Part of a small language model's weights: untied embeddings.
Each number is 500 + 25 x the weight over its row's rms, rounded and kept within 0 to 999. Layers, rows and columns count from 0. Numbers have three digits each. The size before them is the row's rms in percent of the matrix's.

# layer 8 attention value, 192x192, rms 0.0499, rows 43-63, columns 0-63
120:521501486517539515490506529521527473473516521478525483488564479492540459484490551494549458500558478484475506475518453516518455494522472496477476531511497452470466491494516476476546522536469512
121:478467494496496493461494490520492531481489534505482496559511518472480509480518516503522472486480468516510496461462508474497525508518502517517529559457489498512533490467495455527462500529514496
117:449520480509517491488478517482505523481475495480497493495524459497523500491424546470516505491503514501514468492516540523474491542470512508502518492538475487514475483450510512511460480504528511
125:490525515491505495511488509485485517457522487486479479517490481490540490482489479503472500521521465529475457497481492496472484515561530475479522521494537490467472512503547479483469479484511481
115:462501480496498511545495538491477462469491462529522523492420511468485505498503525489489511508524507482541478503533493492483481519469474479531500480492527495465538526554514530510471517509565551
119:519482492483494499500500496470553521454513524535497480475536445489500485510519503511482519481480525449508503542486483530548498487499504475492434493453496525490488512458531536476500455499487501
122:522504528518466483494498507501483486516502525486492499500547475513458511512484489514533524509486519522506505496518515488490497482475569509501500440499519484443529454483453475481500502515520503
122:487469476484469518458537499507507497497519541504511514557527503501488497491453497511468509500486537449514518548557521520498493526500517489530484539501489512538484507484545432460495543531486453
118:504497520502514497491534480502505507488475516497523476472514520493483500454496484520491447509498546480525494466481525479475478451453517457509503522483484537461506509473484538491487495529491550
118:535459476507490482510475455496489511532503507513514534514508522471500487499543497517499524514462531526551492486449517466502469476466476454466497498488499540483475498507493510503552490450500490
113:528518469494491513499495530496495478511518507491482498494514473450473525503537480518531534468525540510499478462478499493488504506529483498517467490555533494506539490488510491503455491571531524
110:486532504542514505481473536512482526456520503553482542463507468461471492498485460517486487511491480476512504497484483535529496462520509462517502458501468512492481447522500478539481460485472452
122:493440498473489508483498524529519468488532524522483516446516505501480480504509513495501501487530479483509519506510513541521520556523489525504480454538554537499499508472558512505554472501460511
121:488527458524535505516482522545501481522527525465519488486551523503498502523498437514490502501528486488492502506492510509459521511463510528495462529482516509472550513505481547513514489477535482
115:562506501492521521488490479532507529506473476446510515463493476520499488523498481481450553491467504471514502517456474491464492462458480519527523485512508514487500513506513496463475501516478474
118:451568485478502527484492483490512501515508489488556503456498472472473471488488502511503463475506494454495496525449464512507506536496535491490543519464522510523513498514498485499479489478503521
122:499510524484508522494512484519501494534548515529451501480499531508532441523525477467464503516480498498498472530537467536503452497494484494498530505513540471523489496469514484535514514510518519
119:475480493481474474490440492470523511484463477534513508474510457511485489496514514514519455504501524522514486489494495520501516516487530551515478508524516503453467530500487525494511462439503498
122:505556487484492491503487565471529518490516487503496515490498496466479535489457514490549482495511512519497504543485496491517506529495534511487526482528511512527533516490484539520489532515491535
120:469475502482511483506524490489507511491468491518482496484482541500545547502499519486550530489528497504471483504512470454489486487514521482498505510509482524518532485458492494542473504508452524
122:470479484488519483484510523531536534512512506483530532491512487490498483458496525518478506488511459463497463485470512541539531534504471492510478505494521510524544494538458476491519462518496545
# layer 8 attention output (transposed), 192x192, rms 0.176, rows 43-63, columns 0-63
120:448511459504492480522506522496488538510513499496495521516475498513484525500506503501455571482440489549488513564476509547532534498468525503509529470472534503510487495507502513503501521508517470
124:511564490495493495486464514518502466530496476511537489508517532499493489518514497485496510534515542479452486552541479538511510479450512517506523505536543497475469478504499518521491495558485485
116:491436463446502475492467529511534515483495487515505468537480518501470509502535477464532501509532484532494469531472519498546509499527521492491496535469460486498492543507472497513519472468497496
124:541452474488529515488525470552449482521493494527552511514499481478516520482508509450515491469494466544480500502444487499523487462450480474471503490497505518508531513470456488524472506499513505
119:527504573535511483467509495475462464493490531465475519509509476505507468528503466490530534510481477506467538507428488488525527537510504477477519515553447482499491504471479510529505495516493517
119:513524495511475449566487550529503473527504471464524493541508529496493518460533541540483490515522454505486482469517515509521505465504539500478525529508531511494485495524488488483502546520494491
121:502509484502528521499494483463504535505506484513489505495463501467525477496497509500457478502511505541507473490488483503527482523536486482527494527499435531555476504551507529492487489477479512
126:466505522506517541550511482485523496505509474488450484496487461508502536506484472521504515478505524508495506453493483474487461489553510515485480480534484502476490495510501537527503451512491522
125:509483507480507474533534503470467455505512497557458486545483485528543507542489534522531544463520475483499508555499497500477521540518501513504479497498505491469505484499542504525544489490448499
123:493511507519519492518521531499515504481521492495437514491481503557503478482476527511498471491525489525462485496535482519518542522525487524524505498517517512533528496486519493487481510507443442
116:469493513514434524471520479489482506494472523540515479455510503485511510473485425477485492507515508477498517509523540505530481564519506465469517489474503510510473515489485516490498491470462456
114:497472488507482466500503538501471486517500518509512475501488534515481505464486512527544474479497495523474498466506515475472488533465488489511505521490521510508500499534483511519527545502518488
123:496561496504523496542494520478493520492520502507511537494528456482533530521495500458453496502462490483459486518513468471450503490488510483505493541432501510518499548538450503476490514503540516
123:537495549508513524517516523450437478483499454516474527488466492504494518450455541472512493497478488457499495528544472495468497542492514495516577526499474500529487445512493497493505455484485529
115:504497525487500473516504478522488493490504513525483499519465529480488514491529499487536521524510520533492487475540562505531504527515524413499507521523455501514459459514490478534506456461472459
119:499500510494511465477522497469531506514486511451446491534512537451487467529514518449537532482492505494471515511541549498504506475532482548492462495486497529506476481505477482495476488515487471
122:525448474512517472506473476503517521504515537471479463486466472500514500490457532492528500474480499442438487508488505481459505432530485492520540503503520537520502474503499502482498451512522495
123:528476498545529512515543483511530502455501518509490503527501534483484548530510511513527505528523457490513508518503527506487510484576468476482523484510506490490478524503460509482461504568504461
126:435515451495460558507489487476501508510478430465489528517509505505520471477528523487453497503497486491497541522468564485508506518486480518498452514519481502478454490534460470492522453533537515
127:523460474507443509493485507485510477518517474518519466488522510482494503520522483521461506537502515518530516514473500474487489499488463489461470452489524491491536500560505523507523469522506467
125:523458529489461499519532508447473490509501439459463464517508518485525499504497480514547511513489480505506483533505492490508449453458528533507500509485512524496506547514501491501499465511521494
# layer 8 attention query, 192x192, rms 0.0441, rows 64-92, columns 0-63
036:496495502462519455531500489535530526534556508550524493494536522487498504460525484482506450483504489484495495447508488489486485499471472464491486499533480480494471518487501499543485483501484520
048:532506508480506534494476450545484515522512494407532507493516502510521459506499509502502484490527539463467493467491511515489493511510459477548481503482498515515522513534519514530440492506467519
045:501504513512503509523493501534532536525472535531505490491486496513482462487495480494441490505511476487486470554485493532502509534516522508508494538499513504497503503498482478515579487505481454
040:502492499515526497515528477540490490519521493539500475515489458461473469516546476512524483537496505518492491523488551523465474518471517458483465501506442572506477494491505468483519504510458483
063:487516479540518510471461508502510500474511451462514493494538492493497493519494558521491515554509512502470535468494493531533477503553485462526498497516520508511481527543471486515426502501501565
046:514508471475495470476523507530490484497542423489525525464498549522509500507427508475500482515503512457514516499496544478490506494494490464502498463484529489523517476501523525475476511484502525
052:485526506503498512514529467551481504539525525510556471481503497505540452521536501473501475556507533492492510455488505554527521518493495487510509497507482521515545486522463476525464494520501476
056:494497469474486463465498515506463504472522482503469477522503507579500520541459522506479530502482482492470534519488497483494484506489513414455485496452489481526505506509512506485494484465482512
065:515476461504497444499496538456507468466514508490434529502503497509489503462470518494489516471466471490523511544514476498474487455495503465447494504503492457484492496505589486490533528491506525
059:505497487540496504491451440479537469507495563447515506477522473503474487463525486505494507501523495482496474486491502477504482508530436535531521521522524498529461497508503528539500505525502465
066:484488542496482464521520496507520519485475496510488522515502522481553519489501497501550501516520479477486467514426531451522500515530474540520553488489497482481544475527483496541506489499566483
059:515482506428536514493494534516434508492479452555498504535523529479463476495517538496455554514538528514482481512478472474488529481484527544500521459445503490499479505468506526514491465517515527
078:480508512470462442475511503464485500474520492506471502502471516510514535493463502526512494473478457492483456527488479449476503486498553471474488518471478435485519516532523498527524486477505495
079:517493515504510505474458532481489470499509475498473518465520505493476485477493480530478525493509520473472479490526499467533503515524473533521558486493503499502446512496505532510487520510503510
105:448532519515498475495492506520505522478504478510481482533503555507519532500520496482536489500488473554518508528504476506447514500494539489449473471485502494500512457528492548525509489479505523
090:477533517517458504460487524505510523541528497483498473492489477505500490519462492519542467525489473514520498501564429472479515507487542511508508496467488480529459522572522564522529522504514521
121:489476502468461489508481520463443485493479505563501501529498468478473480495504510521504500514527488491503466516487492515487493512543559507490481525462457491479490528517512500530519488478495492
123:503532529520487487473507525518481511502501506544520470505492482517476526496490482504498494557498500530517473527510510493481476541556491502488449496519478488504481521541543513502434535485503509
145:490477497499526471485501511505508502504536504529484497532502500466494486512460495533529512479487484491531476493497525539494496475487505467500530467494511541483496501496477577519489471482501491
154:490505435496496491507531505491490513504536529528484505526556461484479441515493518500497483531540447543497537517521509519411518494529521508483530497496480501532477498459532513499511473498507499
153:483506489521478536498513467555523484507487510494495484520520520516484492509547478579481491515512466534484489495508468464529490520521518522512526493496470411498517509515487513454497502545512463
132:508490495448521514491516509525487517504483501516477512516540493552527447494477513514456518490536506498482481531481462485544510504508535521481525494496479527490503518520491471487469487461507504
144:453487469474488503528492500532505462492539504494499513515464485494485462516505496469517481527467468504511537497483523463504510528466539568512497528470489492497479466504458502486471520469479515
143:492460488475500497506486493524506527489426478521489524540510484481477535519494495490466480545437517519495465500528534495500526485499474506477513516491473484495499493462484507427470492448487516
146:482503515500487495513526497551492442493503505497519494512508523509531467500566546475520490508468469532460497493487491468472489502541501498498497499483498525541489488501501478443533517489474487
149:522466478464496496521516479487482559521474508470510511495510485518497507466538510511498523510536479538500469487534483441541510484508536511506443492492495457498516518490503507556534492521495496
148:506520496455469449536489474531526521491507479508498506491542547500513495508530525531484513527483487516510486516544495555502472519501548474493501511520489497521555511456506470524491532466509514
143:512470527464491467507511468495498494540497506535458511492501504505483532512524468518510537496504485443510477521506485502483479545524482497513544501518499490514474530440476495528515474487525492
157:464507474538482524491492503483485476516530505508535523452474484500511508495478506530456508526538460495481520505526526507522476537512517474470467488530479514521478511456458510479491442487478499
# layer 8 attention key, 192x192, rms 0.0446, rows 64-92, columns 0-63
040:512453497532525514486463458481492487483522487531506469495525535540524558548521527509525472515482506505524513539455473555497532520478530473505508560502486476494500493526536521471513515497529494
041:473491493499507476487532544503455456470483473516489512526495534497484508479480491494523510551500497486530456489502458485553478498499530518483497524526517530501514510495518513510538524532513476
045:527524508526516531491557495511497518496491528507500518504501484493549503522519477442518498434483482540532543478490514486451494483537495499499471527511469481479522486501509521501489540506490495
042:498470509503464488505473502504490528499471468453531516470498557555522516498522552506473500497493531531497517534486520476544487515508485506538518550495501485511517510501516535492484511543491510
049:504521501482464501516516468488469483521494544522503493555469456447467490474532471541542520489540494468481501472533502509488539477504469502483460480488480464532499502495489485469523527522470467
053:498490501514472515486450520517494484525485549453463486522518526471512503498541478481463540510525496482527455457485465508532468480503502541538461513495512500524474484488461521454493531531472478
054:516508468491497532496504460485505463509484521540499539503486501428478532478498500541538521515538479473521559500513481509538521480479442489511480479494510520485480492502487520490509538501465493
055:513457456506496498523482494483555498482464483463484522510482538535510536468506498428480480477460490506534479496451473521551482478519521527514498514517519488476465501529491483492481487475498518
059:523518510454457488477489512525452516493501501497512462500463519571525503496480518484485488482478488541503475489497508462465489522534559512503467522506491444487550504507510462538466481470492495
054:476551554533497484505528530519461490516530548557541450510486473488486462514521500561525499488538501486460550476531511500451505475497446475518500515500479525547543525495530524501524505535481493
062:523490533515516502516489484497484501490529490492491506520531531476478460490550482571502477499487491473494519473531521483473457502520492484473509488502448556513492527490529511510538476520440476
068:491475492482468490544498488457524505511461492464453520521488506499537542515493505496473487510468500495520468469476471519548460487513510492486509514547508448474480486495467489471499492483537469
075:461536508477468510482525540532491463519532499507569494559492458519516505494499510503504488498481454537518503499511491480418487505534512480478467519511485486495520484488516484518540491446497489
077:497522569529511487514508498466497475515496497545525495504472484441449475487501485543537511517520475460496508489539498492484449507480447480478520485518503548508491497500494514511533554527483484
101:512484469488508485511482456456452509481455486498475499487514521509460480505495510436480488453542536521487484517451513498525517501510537534514470488491485511496510504516502459482456465509519492
106:477486472504502481436517501548500522508520493496494507505535521495543522513502525498507486501469503563527511526524481463471510499489531472510479489505528465516478475493529531471503463466493536
111:505429441452493500500520518494499495534490494489491532505504478552536496520457475482480465462504511528500482486478526509509531456443515488502489499535492535504517518523523496527518498498501503
130:506497527538487487476523517493493456530475495529538507511491502496426483484461519478519484551478463466489483485492470481477515504545470511422487499508504522481498499473520471509531532449497505
141:510449528479541476528462480494476486492506519481492491515516509484475507500544529512496473509465488469489491497516557503484458476492477515482537496531513473499472512497479521536460526537498432
143:472491463537522466449523527471532509493503493545503510539491476526488501498528488514507508507484488476505508449509483536522492485509486474502526483460517463496472503484545503471530500531556519
145:479511465486502503502504499478487532468498483509459478483488523496480498501502498507516472517531483485545476537545462513470519516465494528516484502508541523491496476531486514463517487514485521
135:497506525488534548501519521501493551464500481507494501489511523536518479524509513561510483542492505505505483462507499496517532519531523520469498492490493481524487486486517523533508522492476459
131:473478532469465518472493488534480516560521472448462482508456466517512512548502493551525509518484481488565509501505437539506477488478540514500523519491526522471502518521495479506477535510484514
152:479484509510530489475502500513509526488530523487484493486476553453502521495501515499526522509488504508533473531457455493522529473530516485490515487464475514495514487503515481503543518513470468
141:495524459520459549524501473496480461536505490497461478495534509484459496467543501439487487503533484487492559497533538535469514521480503471539525523481493487519497515507494496530506510482553475
139:512500519468432476479525480450516499469503522573512493471516478487493518489514509486514513529515508518517522514488428469513512498455471519513478496500524488507532494453475482549517498503525514
145:474523517526483490474485493472506526496485480541524503473535541502504520512531507547469496474589500544507487468530519513508505460518493477522488500520522580531553524493531490525530519467548478
139:452541492503489486471484462527493478486505470450461515506527523502470502550548543505499495508516484532472468511480504469482506504492510477472527522490478518489512482498484510536490525562468466
149:496498480475516472476510515531505516507492469556536514524513546502505497475459492493443510527576482451508539513460531492501503447520479487419471484513534459507510517495424483489524482473494490